python train.py --n_layer=14 --d_mlp=384 --norm="layernorm" --norm_place="pre" --init_std_o=0.0645 --optimizer="soap_variant" --grad_clip=2.0 --decay_fraction=1.0 --batch_tokens=32768 --seq_len=1024
Each number is 128 + 32 x the weight over its row's rms, rounded and kept within 0 to 255. Layers, rows and columns count from 0. Numbers have three digits each. The size before them is the row's rms in percent of the matrix's.

# layer 2 attention query, 96x96, rms 0.052, rows 0-40, columns 0-95
084:140146110105164142111171157076135152097098179100093132111101084097119132174127171133143091062099075169125163084135134130171178141137104154172140141153151180122086143146099145151144105136138161123123186167199153167129068134133220126113107139139117136139102136116204124171052120163142134102
083:102153145149087109232111080165153154144191047143124134148143183153154138107093112135157144176214157130089078144107117118126124123097099160115143114120148059078159136134125145107148152141158126162154095091110113099113146084134071082094115126107133163114118139081113122105205142108163144106
096:098072162108096102152130101115153138090159059111156117141143118161130081167162155105153165249134135122103099091100149171145131102131094161141156162115198096182100162128132129094110083160098158129127129159136075107127135127095088154127155161126160151161090116131038178131138132142144149086
085:096158134139181143186182110123097173146155103110145121172121118088148104167120103136135154071111094144070147083085110115129107133165139195137065171134128127095127222119072050127115145112185127126099129130127141067106137119119119093105137141140103156144118085085084071103147132091175156093
084:192146117072111111054108142087146103138116166058140134084136101153133170128138151095162166152094118087121130127106105097135129150145082110148169078174113198210092111141113156114145111135078153082131192126175146184149124149084127153125121087156128106128131141161173135162101105154057110160
080:153150150147189151118090153153154114141111150188167124133134130174106148101167075155123100068190135111237113200148132128104104141112162100149131132113094101090162120084156120156154153130155085124111072125066152119163155073104137153161126134096141094151182120170182094124163107140140101163
085:072089087121139134144092132117163140119163119139109139191129090142113144124110140104138154148120142214152185107119096108154165202175125107160164143167123159199086117126063085104130081066140158090088117134141110116141176067110155071149071116133121130083115118127087162108157093123142097084
082:151138127143156145143145145117138158192124141092097078084119140108142080149143140153139122139108153103126099136134126167077162064148127152053115111067123157138160142130165163163120153143105126110139122066149194180120100174139072156082166173176127137106104168085218102141138164146084081174
077:145180113138131144117093158113139154158147122094147133139153129118090155090135135130155074091169138119158133163136124051102127213116117157178118126179061155161073175149149161213136137062143131090127137091140136075147141082134147143140124154162152161103163119169059157115133075156161081113
072:145093129127159172101148158091124113132084130156149173198095130123150172155104135109128181045067172168196141090162101124115089163146164110113131106121096165098131089169111141086150159093168131151154127166089128151091119154121183130188135094136097062127159112158179100172116142093136170151
110:103123160157152112147145108138078187158103156078148095139122107101127028153145143153149121132172080123064095120099133141107147067103097181119134135131144163142137190156108114159077141122102129111110156141157169107128093130129123134098172176130113204170076153098037088099104150162144145108
070:168097154120180153117153126115021140160073100129139133167075116087129147146161075119160117153087154133198134140158137065052073168146166082068125110085103138124116126144157132124116128137158137144136170151152164150106111144138111178120144129134140129116147145190062100138087123106060127119
176:179153125151127130170162121118155142173155102121086148139109147114120144138118120105141163127026127106116104079131144073155156073151079152070161089139112187105113119160098167063103185126092134137186160092103103125075166178171109140105119155187120155100089162080165113122127105115094154104
093:120119115126115164136112137126121123165091180131132149108081133128138120120115131106135133072097173162176129103202116091089106135124078127089157073135086167123069064163099162113158143114085133139171125094154158221079108152149157132113141146178138120101109188120209090139094158124103096190
076:099079080089093133137123123134116102080177123131148123093175187153126105104138124131130105211190117131105138157105094172181074124100119111166141178142198095148129073066138138124204086182143129146087142094124108142106083101145139153075097117078165130136130108121153139155158149071120098138
079:167166125120103143095105171125135056123129141176162130101188127161117134102129131137088119099175145120182173188132113139134068139113161090204145164125132131085157065102139141161182152137156112122112065109097079104121131114095168121154120153114160096135195091174192111119157141090177118170
115:143139087164088107124149120142153123097175103160144125130209157145088223109135161112112106111112175171156160154100130102131074128119161081170128152144125084163134109071109137102148125141116098150169046076076095091127136077089114123147109091094137088127146125149199148123187098098097120139
072:104089127075084091102084110149112049104086106150132137105110104180120139126120122112098106161189173146177135181194131131115098116106101089130140103096172057113117064157187136099150082134124134156136135221081140165142126107108144135157118106070140101142144155152166164154088133147141138164
083:110127196156155090141081143208143153124163116137170132094178117192159180155137146177132146175208131140119124135127151135177102105099150138178102147147152068166114145157124132127107122164124109172130070177078126098173145098092121146182119144083119179169165149142096149096159121150170112114
103:123140133068176155087106159155089101119104199145159153126109070142137088130142071155126119086166085114182128149172127152163165171140128121183095135155118140084103139103119073142151104143148123116048135187140126127192149113121184130148089147095129171155155087169082100090097151165173098110
071:114149134125091148051157131089132110091092168133101096149166108132107103145172135087104062094158093106112179083127104096156126178148147154144213165194132164151097116088127134159103119075106155078140211150157152104086126163131160145074110133123154159138118154162105095171090105138112123162
105:115129097121150114096093134128143165099142165159152112149137121155093171103075125129134117114194121137140109155101090167113143190130158104140076157164110110133163149057127105146167156130152079106052068078113122131153138061120129094138067066098084080115130088108103123119202143108093076085
083:130178111176142163178136138123156133121133151129164141101181200128156107120105120157129169088099090062124106149068102119142137069107154158129090148175083141132200133078107120183122189116156112131148095089102136078073091123150117173092156177141125116130146129088131043099167130125108160137
080:149165141143077114096060154117107040126122160120154113073202129120148103090120095145122139078146093084137090168123086102130100148094137123182146121193116128072148118121112165144165135111112085102092123102090072061099116123123152150136125118077129147138171071185098092117095151134186113141
078:116114117100089116098107123113076136102067189121123108145133130131095069159128135119120125185125157158113165075144138150110118102139133090108134152173126207177122074089137145137127116146109136112091143095142156214108097171123106176079096145185109110088119174090107116123125172119016133149
081:147074183154127070090151135190061120083105182136135133117124115121145201145153124140111102125139168168134150115143149096135045168078179074117156155154120115172120091149116182078158114127140130185144161148120116147152139150109129149147082071106110143140153155150113109130142162058083172164
082:127087146125159127100127103096098139124122143085126092155133159128080117146133134147162080182133114164148098087146084147066107157112152119152132185101108168167171169064155089176150130127153128083101136103169187169126045093122161165119143080088117080132137187179112155162134130134065080147
074:140114105126096083062142079166056122129134093114109115118153149121083085099154130162115022180194111126083157173096158139146086139104097147136102167082147097160150142104193102168112135121161148140099196134104163124146111105133134160079112105086132124168125149120100175118132106079118153163
096:101114125136111120126067138177155091099155086189160147089130089141113129118127126117131164167113099097115133122136178106140133104150152094183115089112138111124113099144125117077083094133112119130114062181045055095177159158099097143170117105086105147104160111169055182095107099114142093061
079:094046104126127128149169150180099181095155115164141128192101139105118138077134132134102080130126147136155149132128169135106170185137147103091090157077106112173066089157143118117157126109206137159116108105097150150174162103089094153125087093136118104065117128121080168125191140065088137116
090:131101124131115121072110115121143119139106124100073127125111090125098120124147131126129110170039123146153147132145136081130187147152123077088177126106102185234093076145125128132063107077093184091154172108185155153162137167132122140113117127165140139088109192140089175132096108149094077125
116:152198107167101161109166139105154129154134108144100135172173175099147166137061152104123153098041130122115142162105094079156149174142170150121129162171108185122156109132119142153111206102149151139174154087174108097062101185174152085127133140158102120099156111124141115166125135097174168103
114:077067119181122133156168189155186170127141184119159123178149120138061103175133123153127127116131129152069121114151133135141112048138141142065148090165061168162135123141138146110110104131099147128096132102119225101151186191153087131159116134167101124119150126096162102122160122099130155128
082:143102095111125115146098099137073131110139078132133161184108139112123101121124107126141139144062198206167148094081144092138119153176148066108142129105150155185096159114111072098134098107151138157088111123099127162146170116099096177068058141155108065108080129132128141112151148068084176139
081:088141187110096108175114132091209111124093120129113088080121085150133083140149145086133143124132090091086077092153131121135175062129071180088178077114139125088094103183101155120063123119084161095164121119147147142090140193119102113127167168131136169119089131098154121156098128184153145130
100:132199153160099124097117088181079117178112108147091132124120086120116152163146080156096136097119188184140180117135158048167098154201084135155186094133139119153135169143114160114114170124121168139149108108118137132132184127107100114073084158104130157182107179092199120128127132117114087132
090:147098114137186131204072111082144108128094126083150122137106099208096145073144137135099135137185162164108108143118114204109105090098139097130131158119175133143161104121134156134153093142108129129119132138068139172171106068090136176186172094141185080136085151135167141161131085181135117158
096:090177167126060110061157096119116129114100118222123143154159106106130151150125137103106176113188134092105145150096144145120131177131149121140172107131159111062205150130131135133102171079170118075140083142092092087135166121112141067142146118046108143163169124121102146146169163129115162126
102:083141076137114133154125121124137147113108158173137149162116098125134100160075159136142178120135155158084139074134123128114161099151107115105116072181100139090147085169100124084131149096146108084130093135087155157089193137144142084097119129185078104083139184029141104131144166085042146112
116:091163142197123130159112107100121117098148127113185130161201174126116118115117111123125175137082096116112105115083064111129129118122167114166105166185140130127175133066116080161101159088142103099122085067067115032095135124162134136109150134131120149102167117135039124134186139109106133113
053:102098033137117134167116151103161109082141160074161081131155151141117117062150140077127164107092131073146114097124116177145139146111122143111147152133160124127105032094128141099182119136106112094146128066033112113110147124093124182117182136148153084085139095116134109136149107132068122158
# layer 2 attention key, 96x96, rms 0.0525, rows 0-39, columns 0-95
078:124151122139131125196144137094121148065113073166136147123076125046185131174116078109131102106110135146147149113141100194076154122142186120225107108148135167127132214135102062161174142158104103119117099090167079105121158100121151091114101123114169154126131146123100171113139147115148118117
084:140122168160107081082104128167132150112124145124086097124125154156143072142146088137137084099101103109178113072106118098225070170109128134062148165136087133112058163099109141120119180112128121202100138103117086158084113141134072091108109125123130120138134113158088092192114120097125114199
070:140153140129129072100160091103148092139111114130129109175161118154095104121158119119136127210154178129098087118132174139130146102098120144069161114091177163142144084133169097165047173123107152136102121164132112168160162199109055181178139145131109092113175151151069142151161123148082104085
073:125156180128125124165145108190148117126137170040133088155200100131146076145136128117129090180108138095105080145169024090115151078108155156137129116132119160120126133146137119175111122139115144078126142127151181079140188166088116184146168172157138107109137121093118146149163110081102155075
095:134161129195072117087109134162071143149133134134133191124045145135138209072099160128090118114144170130158092194115138159126145174162135046083143132134103158181107120138143145147152137081142126212080182110146120178136126157133122143116082093145112119106114124164117147128126157110129152167
084:160120096000104167133163142153103075142127133140127064086164115134129092160133096156152120091126122151125126048161059101126129091117118198152120141184116093111138117147148157096176126134109140077136144184120175132135137091109182157112159160128125111117129150133146107134058121117108157115
099:056164128104112169103147123150155113161104140185154120094155128178087085120163100106178164165140103120152139056160081091114122069129120171154109123169128147083139073123104105132096141138104112082154133133078182134118140194153146194113145147136129139121176175093141113155152136063061100101
100:129038112144156149180187162162125174109173110113177133146111092131127099088103156152165176139115140132126101140130058102050127102138136159110140137121133157177125104147079138066181074122129110166086145176085177165126107115163130147163177127120144186127088113115189090135108159119159138125
086:079127097042110139100158101134122096116113193143144104096138122149098129110147102122129028071125116129137165098190129109130156126116114074140108122122099153145086100112122130185138194133125148076142186148080180130178093155092188154085130136119106118147141169081151163145095152112095079146
086:186187124209144111114097160126135124175128104152098148171126195139147195144056162137131177117122124105102098230094184123133128145125143145147196111137106129168199186148124151129093133140126094105178099096135115095144146118158146104114130120109091165157113104114100158141165145139138175130
088:090132136205106131171096126131143132138128121051148150160165095079140099130097119149097149182082107084096153146105115098169134096123099122136151102122127171106147220120119099102104112112116103137136117097243143103104103176162137141123156175177145122128118083148197113091126129147125111062
080:126077135167110155121149139184134155155101117117132153228132142153093139143137150099184127133205208163120109125076122159159116092160127098198161136161102144169163122156129141106126123119149167128138116145078143142107212067117171168135109123118109106143119175117123134160158107094068150180
181:132080138190184094103113128140129142125135117145106165135098137145170202104115159161130118138153136121144121219098189115161098170092145044085143139098138113207073151139134117082160127132147067210118121173135107158178121070121097121155116100101111123101116123140119143134095111131173146139
070:118176071118118129116114178070114149141105108134099159125124121080113119135111126116159202127161127103096116158067186179111169138147129141143118116152165153102154185124090085086088126071087115095133125095199089169087133116157154066085103110156087194101134112114096133062141128184123128104
065:123155110150069104136103102094142099160112023099135123078118100089108149136043116116109155138134112112078088135105094124073120113096198144091114118103138164110159104128172105105138151075127102122062085073088071119063119128111069105125113133118107131086146127127094085119113148112086100103
088:118136095091140122133086145157100142157102108161127065074131151135116055129093115117139154107123080104062100136147094109063132088081097160150148087135107117118142135137040136108094093123070098077152126082147140111101088142109140104101154142097080182160086099040085103114113139107121129085
101:080177126138089148187172122133136126170145110109163088093128154077136078171137121131184136138144116177120143049192052120084138145150134193141093146127196107057143109136115161163141108104157156064146141106121172076106137149113135149131168159112167129115155159109096133122172147088109140105
097:127186083144100149113134145082160096170098099092141094151196144095097116183116097118129206137107117118078136074103133167131134110114103196137149119122150134090208162118147136101062119096080120035171109104156125067091125169145138110115127148141116150133154109133102085098135119142096156088
106:091147125135156155134151158123173164114102107137121062126138121110138053168165069112178161149134101151097157044154080129097122117117088194141094125146162104069153155140091162184096131145105174063183129093144132115082120159135141105144185156165162155135180114094128154121147119138108135074
076:129178126062140181168129058170177117110142165088133098164134125138087122133120094134163217107145177147095159161122095094098201146151106113187103104193108162098166112151129082156168155128136148121142144148170147160128110148157133120092131088191129129106144147109184155118145108164108180158
081:111198093097095134122182111087134063090098139109099073136181112147138086156132075091070089100107112115111129085117067157107096074131143181145084110162109127080180189111140104121114128110102113039130130133118124096080169150135147108110154143118121058150159161124166104162127103123109134109
120:114106089060134120120117107112095137103121137120151068033130087149127115073172115138139072095149105104132152109189121103115104137091103131139074152129107074146095012147111184131171147143139153112127126130045148119140106079067112157116139156103140113105133161100129133129121132086078112112
080:146048136160150094117132128126116168124137184127095127131100097103148140139099127187123035110114059095179070148156125128192065152144106085041134115137071105160122183165162129117106138096150126154100127133139121141182114091108104130136125145112116083075145124184159152142108164149134120100
080:136068126163166152108116154157129188162138128184163174121078130111144164131105150141133116101129153134159127170138151122149155183121147110048156172104134170206089158143120151161135187094130149217141149149199127209146082128106132158159098145120090138135117082131112145108090125141166106112
079:133095035142121105103152132088060101097096113156136134113106094134118151094132129134142093075149116098094113091145146143143102075129130099080127137183078111146129091136164135104145145153083137120105132137012091135137192097128127090139144078119128125110124179113161103200118118138059069130
098:142203125206081112112086150095172088154109054125121154172143145150160185127125117128102190118121097114140160108049170113169082155150145175111129165169139083134148175107135140142168164112136107124140106116113103107056148134198119082145106120160148137137128105160102099137122098155138113192
092:130101089095136092198145101157145116114112109103099082130097130106080107115153067096154102111163117165116107107103077080069103073131079131160109102177097090130135086134077105068106140118105177074122112073051169113120123130136120136075129113155084158101093158071163112121151136119087102091
099:128166073081107152122150116090148090155110106147150117128214125098088134160136145139120107126150108133101187071115144142128130076114155151186155137173133156139199196130206123150155123087124150041111133152121103067157114133154150082161106138117126141144164177110113057145103094163136099122
082:141119166101095132148105135143139061182093130159133149152170094110090105150124132122123146184165147146072144107150126151112143098171151143178132124140182099052162082107133121153062153175145123040145077106079101070093153113127146123123144117099099181189127141148145119100125141122063073107
093:144134074081125172159150119142147117148084091116133084080155150126083109144170107122147144095131124158130197021141143141180157077096126174184123127137117141107118043114147158084144136148103141112191115083063130090128145129132141128090114169161151120162140176094125088177136108099090145144
098:114101105133107139095118147120125153108121144139129206140114106125094153090177127141157080152162172145196128075109170198105133131135127088177147128101109145205103073118129154132144116073141130130096094172086125140172151084107119169143058082084133137108126182132067098068122116099115094180
086:153063122153168164112113165152153180148152206178108179141150138162112137095133172118081097160129132083221090198125173138163141137112222124144157125098126166177081112121154131111103153148127111165134080134116111157152143122107142121109074156081108129151163143162121121130150097086153109147
127:107153098083075091197117048126168092147089138078119095113148105091034112120107111094121120115137134127082132125121088143139178132113126132089143080137092116076138072136132092116120093098138050077127129088139123059117145146148118101097099159146130118081128075086143100100136098086116176112
080:116072138066132126089148136138091114094163177181131134112127131137098122125162106105132095150131165173172119073160073109141085114132089116152175118124103113138101079087131135082072094179080192109105059123092178147166162093119144187128072109081138169101091147162133104111166142092104102108
073:145165109136163133122087117108186147144125120151110114150120151141118208158131154131118112149147137094150083174089218114166152145131112099117172172122120119174139174142168112202143207114151124165132123129162105120191116101091085108123072150110119076112144094132036157118147073153152119143
101:085074141196123090100126157143089179123165113096103164149116137113170148147113143209123173177079063103143138149123179087162119162160102131095128153110109130164108141106093122121148161140106157205105081114160113163144091164158073092137160098170145190107132141162143163090117151140152097170
073:111122099115143149121096126107103122178108101173118104108102125141133114114167077073119201148094070099114116091090060124100086135092131158113171122145173155102184199077132105178133096117131131083115131125098126109059097142130178186142154121098087173132132046118158112140117139110094072106
088:092061180113084122104184146160096127070142165138153174149107146143169178175115128174126110155130107189161126079143097080172098109149093092136107126116128069129093139099170132157150166162143170172093118155130169176147127108119093142163130081106167125107112212150165156102085152157109118153
084:065052134119082091099103165150115152069081119184121177098072086162134139098107145136123075151172133117146079119174134164111118113131104052126126144082128085128049079120097143138114117132114100136096120140095139162182128077091129107118096109072113149143063153117140152116123164090111100138
088:096118153199142150148138140095126136114131107190157183131140144128139163135107168131117135159159049098103098111088079134091121083131111122143159158080139117121157232109100135140140125120178107106111137122049145113101105056133199101157129112039155162126103153113104152096123161137124148102
# layer 2 attention value, 96x96, rms 0.0519, rows 0-31, columns 0-95
047:095143111134145141155146104182159086148092169178079175127127117111089142067168146147125156147109096119108144091121121128085144116123137138116118080188147075152078079164102114226130078099103159092136140131075113161063144118118121163150172126134115152056135152137147159105104160130107095050
067:104099140098184165061103129089051128134134168124196164140072088149078130201111094127148115137100102162183124095185159110152112155155156108114108167081132106102092151119160116056118113126156130138162111114101139157153113139093188161091079107131112124147165125135079156138090123142117174080
066:156113075094129124126110140149184148126158178091188106111175116161073141112116107182135083079162079115183124136118052131109157120147127137148167108151118092139140110146129150133130105102214146081073178115153153089118157099115141155086109089110102070138058149110150104156109161060153128142
069:127123131190115099099136084071163045111103124137068190088143072153148127108165168164128147095038135080098126152112160119103145171081104117100180109076124122115108134153174133141149105115096089116149086077141096190124133143109126166115134090153089135127174124114085130129109133148067090126
062:153143114175152151130100100133075156142108059090083120124149166112064081150143119086090089125081116188155159189121130135115124142088134104067132157106110150109075173131065177149197159181140054084127177104150102124130126122095153114134121127190159138113130115176140118133146091143100149153
058:173106143090126131093210095169109141094111125176089133143126157107102122158127146122170109166099147196120160076142073162106190059105183099134119108154099124198110109129107169151145154133106055102151102143142108080113114082119140137118183124116143153095109143157151100096116128154117194067
050:139176090144089146107099110173109145110083104153074103137101137083083065101095158117132118101053090110106156147123142173127171096114140096123189080133089204161117157137121121126114118066093057088134079132120162145085122149149136117197101166121108100150152111149142112120104129180077100165
061:147192078131149123063127166147125101100135147127135070113141150141165063126111182143122148101165094084151144138108145120181093157153126150145167114120107128128149093128111089095181121105080130130102131164141127118109206159176202108126116102162098119188096143134149059167137200138167115189
052:136138139141081101114137103152166117060161164187051107085095195135180106114116156093114128125188119148065120144112141098132083091098088130111107128154158129103154087107115161117073093114100176142165217159090134126118199105176117116096156121160158131131087144121131093130121114081146148161
053:101150105109151153103084126094123135114125144152143117088097176103112064162102150167151123144100145126144093079138193120125096209061171098101094111135116094129127086140096160142087124151110091110095124119156153115116175091107181078076097047165147145165084116173177081108131146176097120127
050:083136121139153095118115092066113143139139120148163105158103139179084128189180141094099130077129128228133120095135145145143094182101134115121104140111143147116096186145167145047061122130122174098146186113152179130133150154084132136100090087177123117139167110121074156126092168151074136145
062:086100142133146131070143119153134121186112141115077153143079127130133162059128075143124114141158189162163049085128087115089125138155117159127171160113193153170150126153105091153111104133073090139168099094181098150125125141178102092166152183123122077111116146136130139085089064125132094074
062:136150178158098195146159063117101135125156088141115137120148115136091177184164157101130139161102069139123097128173062135136189127086110146062089139134074127141106174126161127149160208125136118146146162101092163065161099149097126193152155158110175128086089104143138103094152104102138134114
057:063063178139143158119181130114229146130129150143096124125123153119184147096099153113088125149132119143156094120101165180159094160159149101116106200088163097150191118107153173173146134068170153100148114094188134139102123124174122111126140119110124109144118168045180121126122138109135138098
065:152121148135105135095111109119122127122106145108121149129105198133123120136119149057149132141174170182141109133147174103129073088126097110123117176104155157091124155123137128130141132149146088038155166118144094171098185103141118184065102067164101102119167126073091162180128087122046190104
067:090148122122144117102157115135166122140134170200062114094082077146156113099162117148114120092123085126120170095121095132168170184102182085169115148134129112105116200156128142130146118063135132124159130079189156149133146157152099109159066071089091134110135125122155055126050131158104155105
060:086099106164139217090152115234161163180100150140131170171131151165143101102125121109134075164166122116148099100130117119124072116176127123127154127111159177137123148118160123133120146106125176067103136138090143169164151140143154117141078136176108145126160165148103129083133105088079146035
055:164120160109117154097175130104118141131171154147150162074127152096085179103076143177169129190190133163157082088154115121096139174146163119084113033158191084135137128140132103151138116089160096183081111148140108102079107141131129128103106146149154081123113125137163123191072139100140172147
054:103098185160094148132112120095134100118139156079175158103060152107153134139118138143164196083122159144093095103173137129158145147175074108076091113106132132188106088130123079106158136140160102127135173109195132106098117112152115124108169139187170092090148147098056123174109115176088136191
051:168150132129123118107089162135165165151101154140123098135106179084186170102156097091156105127144095112181110044129129139118140128130092132201155143168150126087183113105136103164109179150049131104111134155140128113139130142123084103176109148070122038103074118139208142157125138108153128095
054:137089145085161173174132141132076155182129077131099171140157130115068136194120078100070084156046125156178127210128142091100167121113148105066127139161098141134130120103108125092161190163147106148150164113142098116128088126110154150122136119127141131149199138136127121097194119174150134107
056:116170151127115088169095117141146128138188195097138126130168151139164144120134151086078149105116136142138137136084156127154140210071149088061068164137153103116092141113148132090166134087118142127154151121167119104109130107098134195022112132121137128123079146075177116101084142094163184120
052:146140186145188172168124165132119132088121117181104078117145175110120146169115174103119138177120026127122123113150127117155090116130134120110121154102076091091106146135164098121115196098127142143176100101091152146028117090169133191150117109099115082142155132111080156160161167118119152099
056:134133133153145135166067117063159129108112093132135123115186112138160146136123107118037085129162070079125120220119144100142118052108134122101088133074103096042174106100167132143104168105113166176135112123111167160206144125127138139129110144142163128120128102098147123175157136106158109159
060:167126097102053167191081151131140136123139108153156097125160133086071103114129148120119168086145117102138129145101066125122160037105147094137054074144086158127142123083102140080175089125129154137150182134138145080129104078099142126102120120083189153106125059126138079139154096116141149156
055:120096143151104128132130089120127164145122099141069101162164184108120178149146108096079203119133113163163105100092097097131108103085169123068163089097116182085120190106109108061136172115053104107134135129125114111122087111153113094187151132140145082101162110152072101170084141157130096079
058:104133121148131046083089187103076075142115163146095143146120073139105096132147119192111121066103116138096163155118185159130174109110111161115073160171151079121120105134097145109146071124176112104111165084117123137140192111122142148082144119159149209127131168139143103161106134166113103191
070:147120089044155177102147148135081122174131063142154147146139099174116132081132069140112081114136145192124143162138129154066192105161136101215153133166209151125127133117142128136162034154108126124136155143126143131154148091130147095136140118160126164113144166164125147128158076147100155105
066:121169130096115051115142166112158081113154125141149093145202161157162156089098154156123077116148144098125156098063095107150138123185110182170145122168167093169159120105125118121115098119166173186082121145117165113081146139138073106117095141117106124091065166139190121147124190102157127177
052:090108096178098148088148102169192118141172143134116186115093073155159138119152124122182132128113178093112063097150120090137124161141093134144149116139160167153135143123121105085120123141145163157203142184118102139145084156166153123110080146061129101147138161124099129031113128165117208094
063:188104167097124167142077100131117147166121081161108117066086177110099128153108136120123158125134102174158126090167167156160083150128157117134129143088145198137116200095137138132124195125116095096165096072187134167120161117106125185108125145162117133199157105114100126151103073135077170086
058:133168138111140222118150121166078127087099169130146135164122170115113089137153147097150118163157128137147104136136152059182112154129136096128106076154113124085093112120098095088142159189104165156179143123196114144152125102152192092138141092136191127156154113151022165151164107148121131133
# layer 2 attention output (transposed), 96x96, rms 0.0636, rows 0-31, columns 0-95
038:184120143106162099099165106134156217157170075098109065099129189138102161172119125084160074096125114123164168155128145128157172183087093131115163149073114168126127150088135170149158155136176119130169143109159124097111089103103150146133117104113077089128200090114130163179167112139099145141
053:145142113133073109157119142089172100080159101147146099113175124106145093059127160141122141135192167117090158067094117181068148075147100141179100129156120132131135085111076114154163101163119116116070105210119125108199127094126089091133148155181136130122126132113180104135130140162159178174
050:166119163151103175140149105116097108131125108142152151159087177104141129145130129110143180183049158142074130116137179162158130127137153170093124140128116142076053169151120118035101120166090078182150100134095130126170145170170118103112124187184151163109127092105087178110140099136163143094
061:127139168112114123180166101187170187105098114124103049116137130137112117093182122078126079098182143117116136141123130145118138057095118121139088129148124132122132079102061144140123163184120151128195119121061146142107115094072129107091136105085103104139155151114230094139151104092090146146
047:099109186072115133151159079114117107130106160151132126132113154113131098133147114126111100116134143135188148129174060110133094152175111144162171103159097083121184132102183112141107125139146202133114111163136193136087138087193134160083142185095172095166148155146214139126132144193109101082
044:107064121086154072061134147098103133172134128139111115090063156107174122117098128104118133127132088108158176131122164119118107230094099131090139163018169122090128120143155111130116095091161183143125147146199114115112122144162167139113130149121104071128167127121094191125121134167121130139
039:105088140109169138093109067125121111113107111150119107092105129115145139119123108114137111119089171150143138162118070093098029183107116167095133117143105067111103144160069124108134086092148193123094131142127124146076088074095183098089132123083100076162119081125199144098110144067146100095
052:143142149149115136132118084124096108116119105142141178114145104149131151203168136140144175187121154112055111120147160172131108073140122161109042114126180070134123157180133141103056153197133071150105109129075113151158138131119062140139176164128150152160127075130080161097145102120121153084
039:075072122118151142106060129173100179183084165041145136134124128105092131145125079166109115135135102107200116134186115120162112195118170075092170093084133123192108130139157124101118131135114080110148092101178132123147130164111119156119096107112104143125139147165065109126118136166087068127
048:121073133116134083134119119140093163119193092122129100118134096097087110138144124147154108155163100162138157050151087198112115116179069105126129118121128073180121115144144134126089130139133137143059075142055082120158127055100085189141151147145081137109174089119077189142148145134112106107
042:149093112138108148111141110205118111063120096114073070141089097072134099091108119133094136130090174136148104133111065146122141065195137080140153093167107124145106134140073052157177103124126129126114074172090146106170114096114088137081163179140108110090122101122205115130148123131113106135
046:106190091183164113169116177114103189138171185128181086125146115119106113111088158106126079065134088128113125125066108064114132116106147119116132135145063154145105149116113129134153184066174131113155120078082158059125099146118111138103110084105149138131068120122084102137164168123173112173
044:137077094104098090096166144120075096157084128128113153163115124094188108097134096114082084094097192104169138151104119073113075120129138107175168117099160162095141070123155179147092074104097198102128129146171118161104138128127128096140139140099136150125137159184210128139137075075102111156
042:146101103065160093159126168180107167165174143114127112129062108118094101115137103165161071130192091178140126098196121163092192166096091108090158137104112065146090136185116157135110109121138168157146142141148123173125160109099114139137090089129150136128117114149052156111092141185154086105
053:086107175095120128153118128165112120109110178112119100118083122128135037063148106157094106123183116082110123157161105167135173114149142116100108116127115061143136126121117081123101103159137146157093120209147183130174138122152058144059144156114164130165136143137135086085111138230145129122
054:187081113108149188119183133154152170115114074125164105111093149106123194125124140137139146141085180164194121164151102136104135108086116089069151078059129158149079108165104119125174106144141147165161097194103129132139110117070145121109156157176116081105133111128214152121150121103124132171
049:140115145075162116146138122072075116127168138132159122104118143092097113101127129152173121085173145101116156067147126163068131138060075185075144125155108063126139150143084142116150105102162127151155127170149127095135079125091140091161136134123153139194089144111169119152114179199200156186
044:151133088130178079132079150112069144156161083121105082161120104140131061130117133115147093146100109148133153092079136150092160149109103136119193199103097166142091174119089107189128126133164164115075128142098085171176155082100130121162136135164102136113129078130062202093134137171144128091
045:124116148141128090119065177191167090132115187138112101128164098176199035122120126106132136143169157121072095151108126118140102098168191126127135161145110170152149098156114091119077129115092179139099145178076152149190135172126099151107118106169099169130139162115095097065106148103142122120
038:148158078139130113095153150092076168160190120102154196131108119152075152118103153150121117095065127114153099187124112110170183144102134117055119123084108149138059145143174156107143148067195079155107141098123093104104138133120104151148124114174143167112116103131037157112161100114147153144
038:123189078088069065103140134109154150136138114157113120063128142126115158075131151152159096114190087107150158088151071106124143131163051113214140111154142110076169124085166123197136125103136180106080131126145141140112167088174150108131125122104126115106147130125133144171132120136043106107
045:187091116161120114113118129102088105121054079131084135127091129112147120151114122126128099179120089098141105115123105174120158105081114108084099119075169091111096159134126121191097082193092067160132119150180096140140156097117078130157143130122126096115137132143066151140080045203077153118
039:126103148070068111077094077180129089120100084077109150132106146148124105087126103138118109129147200091110142192147102157106151124106112142112101092148166098130110144109075139123126068137113131135072194206191127189159121136085137073085097115106133123130119089153198101119123111135136159136
038:123141117078067151162157095133119162115128115102130143131129134131054136077177137150187115137147117081151117079159161163149151100094112102180117095208135090157134104108123165161130127187105033112113137087138090157100151091119117071155088091089117168124127149150091085145130093122061128100
039:154092104096136117035142154082174051110117158122127223127100116151153194107093139142156218185116127096088104131113187119138107147128154131158117117110183156079149111126125122133120097105126066132097109149171094111147133177157126128163121082156096139145124157128112148097129133141066120104
041:085141086092146155055122137130059131119095130099139150121093117145116122095125144150086140077108147065161105213105094103122114101153100095131138083122141100166145144135128044210182145100185138110113133166138153107085147145119164140096139158055145095161084109155138116114110139145086144172
042:166125172150077129166128088144201153092107118121100063117148135112114115133141138086098130165090104103120101124110091078159123112144139099142129129116119169125097114120127120162091148188138109145126096119080131091128121125119019175039136161133089082067154101104131130107157076104069130066
052:146146095146149111125150126085146154154169171184130120085142168075137168141098145143162169135145061124138145089076123080135132200110122188126110144128062131104181121115127098127161156115170122081156098087197122015129087118174171125139132130160130119131125104149132141109175183144143154132
053:182144101186130169136113114136120112138133087126093141155097115120127162189100140086144183160045121174109089138112138119173141161116165144083131143128113157122069194186133125079124175126099090144147148046112084110141123159136120142123125147151127130067126069121062157084120102096146136064
041:145171103141179131139113181092083093135124121100153091133141083119107143096055151137110132086154143157096158146090113089076114044127146102132142125119123150098106127150090124156167142095121112128177115103073157115160095175064098103136137100177086107129090189114150111165116121124176125234
052:073079148098146161114127098180161146093123158135147145164074121124148095064152104129137080139203156129136117165117111172096131148146083112153125119127119065155144124139074077179146078110173169104075122218168176179133111093120134095101125140107156111180122116144154152085133143178157126114
049:097160127079089100077101110102136112117135108098156143100167073160097178126139137143125164118190148077072153093117142148094133042176105122171092090130185140136189084086142116161104140134085079090084100154069123119182127147091080124140127123136102123156130145110159119157113193150084132149